config.yaml
d_mlp: 1536
activation: "tanh_gelu"
norm: "layernorm"
norm_place: "pre"
rope_fraction: 0.75
attn_scale: 0.125
init: "normal"
init_std_qkv: 0.0312
optimizer: "muon_variant"
lr_mult_up: 1.33
lr_head: 0.0116
train_tokens: 1360000000
Each number is 128 + 32 x the weight over its row's rms, rounded and kept within 0 to 255. Layers, rows and columns count from 0. Numbers have three digits each. The size before them is the row's rms in percent of the matrix's.

# up: layer 6 MLP up, 1536x256, rms 0.235, rows 1015-1114, columns 0-63
# down: layer 6 MLP down (transposed), 1536x256, rms 0.0778, rows 1015-1114, columns 0-63
up1015 102:141110135130101142100156118113110087120106122143122149064111133137110156152112154126196139116145116209119148158146086117126133121125122103183106085159109088186133127178133152097132117087129102
down1015 102:091111124161084094081112106131149136116141092187176142149099130144161098096123141097183093090120076151164072150130142152130118113132165122136093049118135193140119087135090116012082180141168101
up1016 100:107157160076140148131163190064134131117127126084135107127142140158069153157149112127144177108130070103207095127114159167110129151160144129127153162089093108173139093082072169074117166078087164
down1016 101:115147135102145179112120142090152149191134086138160112100119149108182108174159127123117074131121174123172186129134061102137169115116127123129150146115091080101138109166102089182113102148152132
up1017 108:128162090147104084173104150141151056113207140103131160075155121111104108143081103116134156122106147083151087104115095119135110144167168169122175148106149085151104163111102123094142126102144142
down1017 108:182078160194133163170117159104152099078160100166177048103147186126123054105164122089142165111127141169167097109089115080059122165092144132114104116135130123147146142096164118131115115087150118
up1018 098:134140110215115126114176174165146129125150114152175138108129167161120129149144122130144202078101123096178134125083189146126133138113138160148156100153164070150127090110132141113106210119113119
down1018 092:142123142190196166158119145156165147121170150083153150090101158117142081145113127174143099137124092161105125105120088142121123110123137101176112172197143077097167144143108115083145151145161134
up1019 107:100145128188166160108126170107097143097192091080142071180152093150088119120105124150181081060118080119137146132115094114129146133120139142101112115149115085103076134106145092130080116109120049
down1019 114:124152122119174193174108122134149112118147063080192098188145118167112138118120051139172102114123118143126109130063100117110098133165172150152107109158118154107181125099146065096160116126143118
up1020 105:130139111095133139124183143110159176091121100171100117126110068142119129105108125122163094083116154138161150091182132050157090104164130112150063113118084100168143126112137122190156171091104142
down1020 104:112154132070100121086083160125138079193153112128158130102099163122126098203153157093131150108153093102159171126132165163173144152166071165123116155123179156120114102115135174109127091092137092
up1021 099:167114142221153086109138160085136126086104142097132166086161163103189094114133083168081105143122155109072102081097125126122132134123126118141124125123101076138081164106084107130063138099179186
down1021 095:105174166133103131103136129110089171150108141135167120108073103134132077092111156043200143158147098143108153134203096077126102109079150159089128136105134148170132119136157149119174108161126119
up1022 102:146127154125134166169105116134030128119153129123105168081180058153107126143158162203108125160181095108141042104188060161102108129118129127082077118140107137106112124169162154071145106154120137
down1022 104:140181086089111135143163091080143115148171129167134153149211111060094081175144125165130149215074172090120105102109148152077148148088104106121181122145104104130126114166140161135115179132126147
up1023 095:186102154151137114183099106132085107108158126130144212112168163132116124108205116155144070131196176137128147070142124091199129137103121128070170105089141206144141134089133155118077096152126080
down1023 092:149186129147148108061121173101112159115140111118042159156149139159166168181109134119107185177129101095125151166175175093076133138178106067155118167143134084079152126078068081209139137114115145
up1024 102:110128107128146156155094161156109145153099151145110145156096136159123112126134181110168141131155111151102151113101137068187141124054124118168146117086191171113165144070152114124130160159150147
down1024 105:096139146137113196160190140121172096138166101139153091177156136156107110103135115068151137107134182128071137084173121082107169157100143110188158162132076091105050117126074161083152135156093134
up1025 097:096103172137144114201056090085124164140120095131099134134160095181114154128132093118105113110165141163166069111095102124111060120130136097128140195130155138230111096183135142109151181128172111
down1025 105:168133136130147112201136088168081095186149085130102125137181160205072140126085146161100161115135095144134100129157189145130122138118099099158131143161120127183151118155138165127141142185110050
up1026 099:130144172160078162121146087067177079168095115148097132056130121144103154127099172184153154158101112141142141165143153153155132113102093169136129094107165100138179127138063158179094141132153100
down1026 097:115138080125198191173172129142157092111140144030089097081092102157149117125125076053106111154123192154118098139105085147117158152176147158134124138181184111174108135149137151078084127151149155
up1027 157:173106125184143172144195116096091172140105178180220142110161129160096117172102075089195072149150133135092110167124190115172091154141081144125131156137157128116136096108113175105166074135136092
down1027 192:153079122152130130148196109083116150153096118156165170097148091157137113160084090113157028146131120123082073164153153103170076129179080146140141165149177096124139119112128180126178077150172074
up1028 107:153092095119115106114070144102122151126156119122160153066073114181123110080166111215142121143104114091144120169170126144149155138118123142065111102136127078117130086061143104121138136106067105
down1028 105:084147135168129132101119222086131091093100104047110122112144090165164082104173126155149193075111119151146131147103133112111103093040142122131104180119138097061154129152136137132087091140101120
up1029 112:148122100110178140147121183141147140121100083096185094103186150094131175057157165109164088074094089141115111085073136110124160111130127134134153108148160124162138079135089147091094143120137131
down1029 120:153140178157131134084136084077104121085123093094179114138114133122174110105053201094141103111117180160117192106113147088079059118119154085158125118125147162140161123089126170150199144172174203
up1030 093:098203137133119086154144154140132144187152139135106133145142186140139176165070132136164130133074157174143068120170066101069174147108153128078054109124084151088115123139164138121117124137169070
down1030 098:118132155128111138085081181100140117105138135149135163106093171046144150103158122135096185144158093140075144197157109148107141116141187113233152202177179165123065109137064119143105102166159092
up1031 098:108165136048124119127181197158089130107135108175206196109113141148166101156171095157137163155196160145133100141130159122111129134131094184098096073141110083125098094152111116129143049137076105
down1031 107:079126131133117089151124135157144111178148096129126074171134136078097078141118125069192115128102118171125113114084111076121104155097137117144121109077141180190166142130174049109143120119151139
up1032 088:128137140162103107094134152126120126125166159188127124079134156129112111170162127104123201216111134149122049105122096066147109140093102118109142118127090127111159103097171173105169161151186116
down1032 089:168107130123129156090078167118131118162137145094105168099133149116075141142125105121165117127137108159122178129186167154129143058112128167164100134114083160115109114132153112149172125088167085
up1033 094:129155029182092128189147074116152053117087174125146150123144119087130148122116105150121144150174109208125138177171113129165092057122133143099133136174160128080173138125088099172127158147042082
down1033 093:110148113095101145061206106165158128106217057157123156135111123161094135173110114105153094089143126154111152180126125154119208115104144063121112103112170141132103150114174114163132136117199089
up1034 108:130138059096127101159169102085144130100112143124120122106166173131154094148115123126149146119103163143117135152151130220087123109147238092107160134155160175159135123160144120157155135143090231
down1034 109:145092149148172132193140129154095112148134117106166148116125080100136135109143076188104148117173138134141136131108179110185140130073121145152097138070151109096102162121119042079083111092164073
up1035 100:132093122171155079153126139146144125119154085122086079135121119072117173141177071153127114113152118177081103184136092122102139127130148118135126107190145142118114143147123160108102132116157085
down1035 100:138117103121152091091166178119110112063151178163141111158135167154149069171128142055102098120121118171096140187098108128152167129026166099103127151103121151130109099124182123126113084147101122
up1036 096:079187112103150136146086085164073138067103143077080128088133149164112126108136142135128110129107106147100066128138101075196105132128040114118170118122109165159156151140141089116096141092148138
down1036 101:180114110124109102166179109083184142147123075115094124122175141164140074160160121128131104076102093143153127176058124109100147097103145112129170182139165151104154146137156150163143026075084085
up1037 114:115094131122133135099091108060099140118104092127098135104189148122169109073126168139151087160121105120143056122105138119180121106175163210135117137109114117148094126114140095127171182101155114
down1037 118:100092103064111131101151127159174157162146198150111146159067170064112149130116101109126123187106154130112139132096166152102094083063134129135136136118171158164163114107184152151096107105098110
up1038 108:146089149153180123131144053084067200140129172180169161134147109138080098137098063076170123181158131149097137081175163122141144135178135135119114161142170099152185139116138129104114085117115123
down1038 117:115090138143169161085182111138128140127118121129163123096135098187102128118137055101155107099165138138081109127134191075181108125163105172169117151120141134132106121135071128121163109188145110
up1039 099:082193121168116155104143122068085157163145168180112170134169074133149149168150143152125167145144105177150154198135113065166132138129123156122058147125098071090134175107135182065120112108089117
down1039 099:155078166106115139191102146160167174101135103118093082167110162141094164090115082154095107141096149142104175078110200150113121130159147064139173115144149140147100129127182103132117143169137109
up1040 101:123112137187144115111103137144162116125032183170143118163125093138157171029130152141176132162110094040079153157150166128073060099131098130092102156071171098124101169126159117079106180082107110
down1040 097:091115088125151163139155079093109168150134143028115135121115143154107077154131103181114110115113160168171097203136103123127164159108186156167131094182115146169142057106120175206108092153132122
up1041 107:155125161134141119142187129128133129126127077132125120129120115137130127117088142085141140127123104092090148094161126098172097183088044180109125173127106135097118159190088156170048127156104113
down1041 103:133186131152122145099165101098154136172108120076113104106108155063124197138097104127113090112118179113114117116097148151080141095099127095157113176135073089150118111146129074187141135105106111
up1042 100:117102156106096187146177198116161116181164126120087142126134140122151151080138108099135115141110111117152101131099093118122135111075085075176149061119099142129107122135184160157130171118174164
down1042 102:154105086182164156167116163114137089126140113137148119117129143123128143080170090133092160106134121112142157164190146155077158144124202140190160150114139108091101124119152131092112163084138123
up1043 101:120162053124159166109130160053164152145079118076170170117140144082154141150159153093169132167196094142141142097105104121142112078107183141155144071105136143094115103098097134121095086139147136
down1043 100:139135145113099089156137124081190178108130104120135068199154121104101104107083150134115131179101188143117139118089136134201151127155204198080194145154154152118096130183149112112107130167160139
up1044 108:132179194142163135142146126147141143081113112138133134147144142188113174119115108176148154150174134119053146176125124151153088105152096145070109116182093115133186157125068124076147186130168092
down1044 105:072106099122127149136143110149125150133207128109116175130112086086124094108133112140110092117133156163146115063127138129123148126162131133227152143078176124168054057159174145130127054163085115
up1045 099:113110129144118113061132167201169161182132106088151149146116151145154078082100118149127144060167119130082156112136111162146136119120121099207094125101058111180064125123044158168116110152187140
down1045 092:146136101132096146209121143093054131111128135131167103087139063109146140082129112101098119159104090103232113143163127176124151132154108207063119133108175121056112125125152139082139140132058106
up1046 107:172151155087162079065172080131109042145117109116096116137132104098109160125099130124118123161127194133125146128098143144176116145173204184126125130199140107127154146091102119110073103121144113
down1046 110:154157126121105123179084118141130172127150120144129130125090130142190117128129074147127135069105052121146085145158157075104149163072138079142096122131110117096100118144210129171184089131111153
up1047 103:105100172156114148103124087201095135109173118141120194176131105129117119117152115177154153076123140149147119123141117153085146079122132138116152132123156099118156114145148095182173161118169168
down1047 098:147212156168150119171146148133142115145088146160135110089052120143116101121122132117121055181131139118100134131072067117169153120132122105116148126092136159143100117175163135126135191165145141
up1048 094:140084127169149122142083147071138145110158120093138070154105156148111120169055186087151147137121128127139161126191148158133197126142102147141105119137031133065105138111155151090102149118145136
down1048 096:152103094116145136160160210122129116189092153177081141069191136161130157114153078132157079106108084099119107125105123105119134186180081096110155164132166116104120140124112158161137132119067158
up1049 099:089098141138149130184083119147118177164085093118136135113115128153144145144148134160157181115115124198171115137095114172095082162105094155150107106113106105071107129054138160206115191081092097
down1049 100:133123064060106165142110089111104080101128110140096108111092141100077114093110155145107175090236167164152127170110192137090148089078144110123149120135181139122162149160103201116148098111173088
up1050 091:139112137124125090125120130148140181147146056103117143109053154147148115193107123124141160050116139180110140158077090104109178147089130132109108150130113109089185139127133090100112048094133120
down1050 088:118157075125093177142144127112072141136163163167152121124151128080124110090131109091128146203129156150121120101137133101145096107112116134142120102102132150117149081132132134106149091173121108
up1051 104:127147099124109169155097133093135114153132086069157170104143173086158112106107113167089094134139116178100153149125155173139115085182125184125134167174200093164158139127101103071129126171165103
down1051 104:097127147163107094111158160165134115074105160133129115110075154158082121170144189107169151089144124129163152133067118130099123159120122114092214111104114121103080094136143118142133146118059150
up1052 110:163147081141125181038111119103153135158109148115114138145153144112175113039103158121122158125171154157099155075103134185059176071158110097139088064130127137129133093126113088107144149164151178
down1052 107:129160120135145085168134135152125110113141151171142189172147096134160135174106065127160103127100119123130140129142090064154114174147120061155145177162138089127091143126175135113094135066131166
up1053 095:103121145091132078117154096137149187125135096168120136108137118154129109162155155099103168128101123184120112094099150154092081117026071114087136165095109113118134176132164087157157151170175124
down1053 098:162137123199126190117112068132050109129157130181145104130137145074074100123121066072105110176150120131151125105171169142137190120113083128140163129139160068136092105129159127124121099146136142
up1054 107:117107206148129101137119118116091136097073084146147131131119109149134129124180139128106125060158138087070096125150154125167107145131082079142194144196111138095109177084120123088101127086133196
down1054 107:088127117108150122132092084142135117151108124136168160096099147155118117173107157212163164086084060159147093134151137106090123155126156144081103130154118109091149075116162041119178132146142147
up1055 097:164123101124136119149193096137175122135067106099135093095095157123130124118170135158020084120130090111182083103107137086098124119132134080162147045112151091082122159081081133149137140191129108
down1055 097:128084177104159154136120148104122133161181146077117136210175080125117193134109131154133129153139162134057155121109101177152101110122138169063152215122122120161165144163174103107119133114098117
up1056 090:079192178073144130162089111071156134136144145111125111083121117124173176169091171086108189135126076051119124177120160142113172088115110096170092144165107177123154130145120134067104146125153124
down1056 089:221123112177128107179137117193108132152122139132154155089119110104144095082202098126159111116126112188153102126110134142130103145132158163112138126102181099143106101062153166125208111152148120
up1057 098:181119119124100148125147136180094199122119124130156143098117136090112132113173154088064119110122117134134041090094171124171116128113090120148109134125174109130148197130134056083147151115082084
down1057 101:114117160121204129053131121077146156065103136150114153173123148116106077139141119020134172163170171129087139174172079091165160124115106139114115077133109109163065115159127124125105113165119168
up1058 097:150152190126103098127121110157118149119116130125186148105164141163071112207062107077131106118112153132105138175111079154159120183124082128078128109114156099086146151112126211072161106107196104
down1058 103:166158134071189156110167170148171158160123121119130109128131163124079128097108098113140087105112111111183150161069140109134110202150184118136120132131109154082110094146122066149124220113138106
up1059 096:142126152059125065159178150190132165136112156079095132093077146090116116147112140123133073188104094139150175125113146147132099074173095152080154087164136145168107088132149170131099193197126166
down1059 093:134096070170157145146095157142120061155189108118120077202136117134147136172147114108096184131137180115079082132148105142092192149133107107161104164112092088114137145142088088144066094086130121
up1060 103:133123182115112109093138171097070120151135168155155162122112108170105130112077120156111123104181112108145136102139108070163133151087136062142141190141095122164106169183096159153119114099122132
down1060 101:094119087180120142157078156149134127112127169178149063099157130130125087125209148126100132164127086148088106153123122112126155209114073102121106156144073140169073113102154080126116172086137122
up1061 097:159154123157139059170144127142072162107159084133129095112179134128099069140163154121170104081146091159138157152113121102134120138102096142104105110132107103058159164072117104092079141150136065
down1061 102:155092133104116182118164153163085097106116129159181093151113101152118115109080130099112132155099138153136154109140147139126185148119129098090102113077098155095170142073149124103096156138138173
up1062 098:128084150137142159130148136110095168067143133101122149149159138205073124166110124092094118129155120115155108066143118081180089083084078144120150170127112121099130162094136137174175149120113101
down1062 099:155102121118122074085126159121083120081158174061108110119105107153143087103125188134152149178090121178196159125109162113067137172114141111074089143106121145101132083141122068155149125130099124
up1063 100:192114145157105142147090158131155111128120134141139145139056143153109106120112059100120143095120104109090172156155148167163137150161131124174166080122161014120125112152088111125104153150176110
down1063 102:124104094098122158164101113130082153096086127144147138201194171090142126109116119179144099062176150154099107105108161117064106147165135095075131109165125104128127112141167131124162190117081139
up1064 089:116118145135133116116146088147144120167120137156156146139159103156130109126113144176116068105158125156157037153131201138148149132144116061096222163109135120094142102098155106071177113127159103
down1064 091:152123114182172154146130115149138172142186104126132123108094129073116175185126100148095115175151115154127134132156123109140136141183106058089146147190086145095147129116140099110122147133169089
up1065 095:169183187143119096103077112137099111151113102118096133094151123138112120087063165109141143160107145152096163103126089100099138165125110135119161124103115104180117085105135138166090154131086152
down1065 097:112104088101079084129151127136126094139118122085095129135111144144104126144149147091135157142131178122192158117141142152115172128145054133127120191113131067108105080071115158095122086133132138
up1066 079:090171100094176153154145103141141209136122197117137100177177134204060099147112100145096124155185132162146135142114114220150198191108140109077136056139145127061088152122103115101131150152063125
down1066 076:150125122162074143116114144158130092104135102119107105100085105095167134112134165110190144099079142103112071150136153038157042114154132151167149175079093144153175097169160161141135115073165163
up1067 097:113125101084092195134072165086113107118156162132128159149172131159103134099107062129082138171111061090111079107081126139139091144182121138131133144172233082114134138112153179144116078117136111
down1067 100:127189108051152057134178101088115138097112098068150087147138132109052106143141094142163085162193146175202118092120078073107136168190066120120115145162079151124126041150136115125158114104117111
up1068 105:157121102155114090167082181131112096154150112080102163153069100132081094130126183145146121099135096098135144103086117207154103109145172074116155084114134116114143203081180113156120224143057093
down1068 102:177137092128143162182082070054132117124093094086111151128115110123135117139122067174128122138095175155142148158094097152210159119130056106186121140185122160184167090100136150132161124127130129
up1069 102:126139096228133176140085177089118178120068068141124150118048136153167124166105050113156143125166086149167073097130110122164167147128171156110180094144112152084202148199079110162122112132072105
down1069 104:145139132076137132074185118102104143130134059117129134089170116106078123156158152162135189146132090188151090112162118144159070150143113079141107193192101092165154100161159076143056041106166073
up1070 099:139140116174177134187155104103121174168132082174142122121155179137089208175206144121088114163179185123132095148216126138176136094095107143093139148173152143108170163182080116092091134079157117
down1070 109:130154128133121098107148137130150094118130129114088118116132079123148070070129115177091170068103114154153183111156160135051150124136149090180112131134096097132122088133175162149150099182137152
up1071 091:120171120171160093098121096124120162109100176127064107103127087071069147140110097112081119125165109136108125045150124086170110168188160122105111111083091155111142151079194135146129112114113174
down1071 088:138128198097151156155138129172138139157136090102130100143118208088121112098138137113117165080120146070118148196132097090099180112136118152174080183065118124139137098144120134118121143142168097
up1072 108:098104078139187110149159174134126133073119103136172197115136138126104135114100085122100108105054126147083132116207202142140132137092119119129103158067129143116162099159064116122060101110097096
down1072 108:120194109164114151084081171109109134171055167074141104110153127121137182171157098140126161074093195072135138127092130147149125099190133110185195146133173105190116116122164152110122155152201153
up1073 104:154146118109115148141106122089135107131155109175164166147177113227094078076084169096090124122148086107084149098114154114094135165138071097112146112073134134137162051114127154106098115060153118
down1073 102:154108160167148115179133183098066141136034091152089064120072183093167154144098103105094113100111176154147152104133165054120146103111119159124125071105078186070107178140157106103156104164104184
up1074 110:116132161068151117124110140101108146150103141099064103125059165120143136156121155161122120077088192141102179107079090114164177111123126078123129121126134085159118092132142173185054243125079110
down1074 103:094128122171084123112168112115171164171117139130140120098217126114094109125150109113182193167179095091123082161181125160062101098148134202090113136106128127101139141123154113169212007103163113
up1075 101:173117097113182090138132110160116143109158167123151157140215126135137173055116081101138134132144117148155163109147114123155117161138154142084113094087105132149103173167178151115044151159197090
down1075 099:090159132092112159127060128108173141204124137135149145117160163181097141134176109217119123168148133147074102110104054079128126148107166119075105089174138148033121168150039152148151119097145147
up1076 098:167070154068158109112130122137097179181120141105212141119100049123101078149116203137114127165179094153129119141127155099119107054140147161131103117082139098104091152081123146109137144168069101
down1076 094:114182124111129174153062140139096089042148137153133144100145135159105116170125135126148119145082145123166131129117133117133090099153059154128098176191171182129133147114132087169178099065113114
up1077 099:148142089176176124124136150093121121083062126103130141135166068121157138068129118089214140128066110124110126140143110156188101094106184111071093124072133141158136136109164109131072115110126201
down1077 102:136135174103105155154154080064123091147147068172143136142088123121160137107079170102178131186131144155133138105167110152139147127128122141105165145104081148166066105107087182138161125129120142
up1078 101:134121083111113153120146135054131116148107128127142170057120110062100154145126145137203076142098188095114153142206109087174127108175128130153075196166107129101088130110104159125096138120150124
down1078 102:088192081135087073153131148117154109162123154168147127124161085139073119137093130104184168123102114123100087059053080097115105185109087135125168132170100155124149160139055185140045142163205080
up1079 107:141143117144139123126190163098118158100085150097155170206129159118139207136124169164118082108106142095108144122160094137146153145087162160139112084199083087090075113091105130180119129133126106
down1079 110:145149116192111148148110180053092102096123145134109110114149115142105102170169087136141086160141157108161074098075154146195150110135136180145152033085118136133135141072125142118109079137155113
up1080 107:170127148112123129144148106127162111144131088131099078108128076168106162130086077180139129108169171097153113100115073125074146181134136191112103135116162137155145145125075158144138176102151144
down1080 109:150158135118184180183190120137095121110093165188111100128143152155114186116099120114157102140128122130115084134144122098188117137113220183123121163174163132129104104094127143138104126201139124
up1081 099:121103180184207131109152190161175118172108131185115108113113159157153168138093088138120175181082132130116125118081127170159144094097142132136183166142141112133081120145117158150145165132098101
down1081 097:162176072108125167173106120118104148176161097100154139136092065171129081146104137167141115132144151092151155149163122107092088133164149147083071096122109142110165079166091132099176123163150146
up1082 098:155156104107107095190139179185168162064097169147132153074112145095117138131118119129156118075122090142111177049168100107134102125148146081119151107134155079118144177114142113166117147124087121
down1082 100:187182139126174104127090093125117130134084181088130093123168093152108145077122122100117100110224087201203082112114116127110130174127094174083137208096145122052129156128139138135171145100230114
up1083 097:096141127117114138113170183149081130086169115144109125186143190153130123109119091101145181094138161149122154171114072128158110110169137137119133127117156129107096120129133128108101113145148099
down1083 093:182115143165163136133132128144188153147063163191179131144090136114078144168124112165114088122114117136133122111141136167171097087154128154160119150144181144129090157174115159169129112179109182
up1084 099:092094140091111137124123092164119162092102158109141140101069130175043144103142087175101135105150166112136198139134096061133142175044150124114170145130116118174135170149102170120126110139145131
down1084 093:151149125132099123111064059161107114197156093148146168102124108152145141110155176116114121078095113171141090153125102123154089090118085148056139160158056099161189099116116063160169127086071109
up1085 094:184112135168118197119103177150144101175143150162109154125126102148104114139137100139042159118115107186135060102144112102162103045128204110175118136167117120087104120064214084137121138140145161
down1085 091:084123153110147133158246154129144120104099137178138139154124123147077121211098097105100124141177161143191103161108113143142162026100169120131099146124196140167163069083107138182132199156060185
up1086 101:172174189162132086129136060170192168158103101127072121114140117130113151135111114138098140129146092159131095074149148120096110151129086125161147112176165135109216142191132084091151104060168142
down1086 097:164147124164156137064084186143071147127194119188175102109135145087102135117170108122091132111155165109062142111138083131164106119097144111152099163096088124113114150110104127121112125151100194
up1087 096:090114102132125110122101122068108126208128140046154103144115107185134079146152088113136062161117123090123211135204134127100158145124066186117168056110167146157074155165116116118140095114144143
down1087 100:124129137208137074158155083059122177133103112145148128101148194103101098164212139138132141090148097102144138119138115146101176112146125109154136120113121160100133119125129138099134180110078139
up1088 094:116119110133120151110141092097122162111142155149133104077120118129125185120178185161166125143131091117093079119120228075134151120158123124065104155172159133101115109098161114124113107121116125
down1088 097:110163101116130114089128081133114125131122072104109150194146150109110108129118129098112115128112091083177143118162134133115110143139153170167110139093136091168110111141107115086092156143134138
up1089 096:111134134128120129070080143109164113086119148073101090126091141115129122173139146137158159105208119157065196058166172124100158149156090147165156126164125126118094166085083162118121125115136131
down1089 092:088197123095111122174127113131146171118120181140121109161180158078130135075192109124113124155109071099117136081110133137162037130133136120193088130084167167130130136163129121157115145172161087
up1090 093:163187175052141125106171151108116153150130092190185141153108184135122110148127140110062138094159130121167139122067142106124180107096139089067154104165135126133077124087093176111141123086116151
down1090 094:160127093165082176183140136081121101048191223123114114110144069084141118100146107127131170115128077101104094117164161135166147088120194166186149152096164134095110046122118130148128133105143096
up1091 100:185138192098130062091137086131107156157186125103114057144101147167114159132148089132128150152118116168109166120195103138138090080132084109087093089154064145081140124142105138131089152168062087
down1091 100:129129118099126159128161127132119106205126143090164085155152123142131118115088104114057194128154147209120175079096116149143094099142203132075098175134094139084125116074093111142120115168158081
up1092 095:182094123136113059132172157042083155107133122185126148140113135148133096173129124115196112143132126052156097145131136124112141155114104173120052161166153157134124070134184141118179044138124105
down1092 098:123083144157110144090089145152180108085134155107161118093141162126175145101124091076072047168123099175131143079138094128140073139159156126145087165150136048131094138162125087162119073156124087
up1093 098:089150140141151105099156171133152130175088181167159121071118141103134127101137148095127092135113120095220103117118139136094122129162157159134160099155146090155180105100074089115189091104108162
down1093 104:090119127114094180145170106141120160168103172084165103184191111064155127128182107158136152127072109143115132153121100189121122123188141141100101093079142085082097113176133124156041099121083144
up1094 105:121166124139101112150151130122153172174123210137113121131180147154181159108175148166159098182104107150110143161134089095146120154164168125123145139120161191134139157120159167118083173099160120
down1094 095:090078104152070149169098147093137069068088097119124081115132079103133145098172106110110139134088153135104139130118143097163152105077132153100128129123132109132111139108135187125169115188129132
up1095 094:104128133127105134193122185200178170151106138236109127132081188093187147078060151165078083076118116110142141112156118122120135115100136077115084137192153103114148113099107069128172136127179093
down1095 089:135170129155152156082131100097150120115179141101127077173172093186131141151170067132133142165127167050120089141054181177121058152191126112121163133068117156196095149182071183140076085122098162
up1096 100:138103207119187124116103141141180138134108095102151164137167131202166102150115122093119164111107112108126165187124178109162114110124080111138076127162123138217119079205106208126054106146174120
down1096 099:143170112122131122151132142127156101172184185199064042095062153114092174114113112114098089115126147147167112118115179118129165170112142120158163161165127137114144199108134122140099109101131112
up1097 109:118170163133107107100110152140111155135160121126098130115157148116098152124117158130072152156155115163177127111120119119123108132077124083100098064125130181126091153115115098162129061092115163
down1097 117:103133165110120162108128139192247185124090137122154149127138134149133214110160158085140124112171125150155064123127131080129202156106135130054106143106115131150132118134109101113142128139137105
up1098 092:126132199180142148115084113169159128089199120140068176078163133103144084202157066122144142150137131138109142124087148114142097138175089105143183060139148155151121122131157116157120090074118067
down1098 093:112138102161128206162108148158186086080149093050125112110143129103118167073134151161076136096154126102132135176151122106107142132082170123208087138133028151162166181136116102094159172135122112
up1099 104:136114207144105136191121165105092123112163090114138052151101119121132140136176112174133145143194208162133100131112098114160154156150132107117104141115105068093109074147106083094125066183107155
down1099 102:129061128135090120108110138152113169119066110132052184082085147168106134135119075129098096250154117095111130118098141084132152115136085184138071139195105159104117110104114124141172061143130139
up1100 105:102122141121180148188093115079117147115098076130095168090102141126129102105113108138132122180186087128165157115150126162140130164061085160153160098156106143111073121091128129131104175066177112
down1100 101:162119132149061128121156115126132140149208164088157141138175094118146178176170183141116152124152150118113166105079138120073127134213116128093119121136181082114164120140141136076128084172100182
up1101 111:111149122133177175132130174175122128088124191141052142063147156150119123113117130061116079097145144156163135131150121129081070107161196158177166111134125132122154208085126123099088105089133173
down1101 102:143134099143163107144133112109092132117110080168171153155140157086131180122119126118085172110092205153103111133120082104127186155119106097134095155106158149129045087156129097094171190134126103
up1102 095:118139151115114091192094164124106075141143113132087082125121090150125140108110076050147183142161111113122136103125071068137133140091150190098124044156150165137111136141078165125141051163125143
down1102 097:140137162105142145131139130190127118212162118131159084120099129152088125132171178157116081107200083143097129140142199101149084096120101131103136133110107163104109101144116070120109090185208143
up1103 098:099115130170115173144151082130127174082101097164131140087129140163092150073065153140167156116136143148118104091218163108137060097071108119144128133145116156105110135112090109161129145150137090
down1103 094:058136154103114129108124163103123092106180142095116161164113068146171191140152105065204143124097100080131095135055086125101168178180177128095200115072097163124119102096132106121151107107105163
up1104 103:123141099110179182098178114135110140087126172087194083168156129075155100127173146128110158105124115144121104133114140179181140107147110101107165073138092110134187121070123156176070150196139159
down1104 099:139098137132065074093151102135103119188141094203114118093091154150117141133108077107151118096080092130101139132125116116117132108140139122135090180163118189143077152197129114081166080067150096
up1105 102:129074083139143023103152125112171113148075128117137107095107111125190133137156158120118114099143161168113084069153093154175105098184149194094075135123137121083093116123110203173161153131166141
down1105 103:082155127196135164090096182122142104132131059100172102110122089117143126134142126120144082121095089121212148170146195115107145117103190120118110128118124161141211093126140162126112188175125078
up1106 108:098081141185131164134144111173187069131153070140071104055170159158105054095129149103098160136127080119084147094080111098155155128127140151085123116154127104151124177102144131111152146131137185
down1106 107:160055053160123160106072119080078097141155177128185123187143105150083132093079142196108155180109136107135118133110099101096117140127133123092103089072186149156115108147113166190144124122109117
up1107 099:113157131171102124097129146106159152107178134155056118080135158112098106149121115120082159195121121177095143043102144139174118132094125174137131107169073181198161094194163132095175107143069127
down1107 101:142081086166089192162077180186133157149180148125139142156140074133107153112128124135124141110124113128143158178146105133168106137121095091156144105124114124111144116106136148089148142108111107
up1108 105:152114087144169078136133120163128147096152172168168126098170133165146105138130147167125107144140139149177134129161073191167154173097135126136108149145134109143150113081142087079103128183048145
down1108 103:088189195042120119126117135181124078134145142111091091117158125094084162108113111098143139094164125141101189105055112162090104124117151079167105145120129140100101023099173154157099192105153096
up1109 107:192145058122102145137120104130063096063146130084144118119158178131120165184115101124127103100102101228092094098159158127148151151062125121095093116122089144131119169124137116135176146135077144
down1109 105:084140113142158114124157127151148174174192125117119186143128168148117161143145157109118105166114129078128117105109142144095059113143109155162134134108201172141055159119118131146116083112113169
up1110 105:089228119093117140118107174122160122147135124181101123141168119112087099121133152149130149141114073176117122117118176119173077135067120184116078086128181148127169175140162098124113160163108158
down1110 108:157116100159104124124173058105123178126169154163183086108107157117167157209113120081146085099127185142115139127163167178106149163095161098099173087120145115128133119086108163130159091116115162
up1111 091:092148148124175145129160108104162158114131113129125160116140079135160125116113122114120081135102172121130141186044132116108152147142096149145129180181145137084178147086140123137134085161154101
down1111 091:127172146115123084139168111083135104097152130126116108158109150108119131166120184133097162089094071153102113114161135128133153088121163066166162101073110132118110139184113174120125106092184137
up1112 105:117102146086119169092142115090141144111144132171158109134076128132117098118122130091211133089060121161097161128134110140135092118169122166177138147126089098126128127139139155094133137132108122
down1112 101:119115134133107150104118111127127113148085117113135149124220096102162178126155107134106150185213180138190106153094147135154152170170072087138131135180202175108174137053155163078125145133104121
up1113 089:116065048153145193152063146066103153089150089140188090109118090158103187115153139104172148070186091184166101161180140141162169060156109127181101147152137108143162082161117123197121126139130124
down1113 087:144129216091069128150141133156101090115101066138141106134097094099169170088133103142115150120102128074112141135070089098136093162140103101193205137101171154128093097143148126096116156161142115
up1114 096:121128138103150131099121132177111121122071132198114148054084128189132162022100121125148115089142088112109122152119092108127164072155135114084082087123110121102176142138172123084138143152105121
down1114 096:134098161129094079087153128091015115046124156112188141121085122174112128059107100100131108134099180167105194150150136103068163163112184160165168128089090132079163163131134138108159129115111109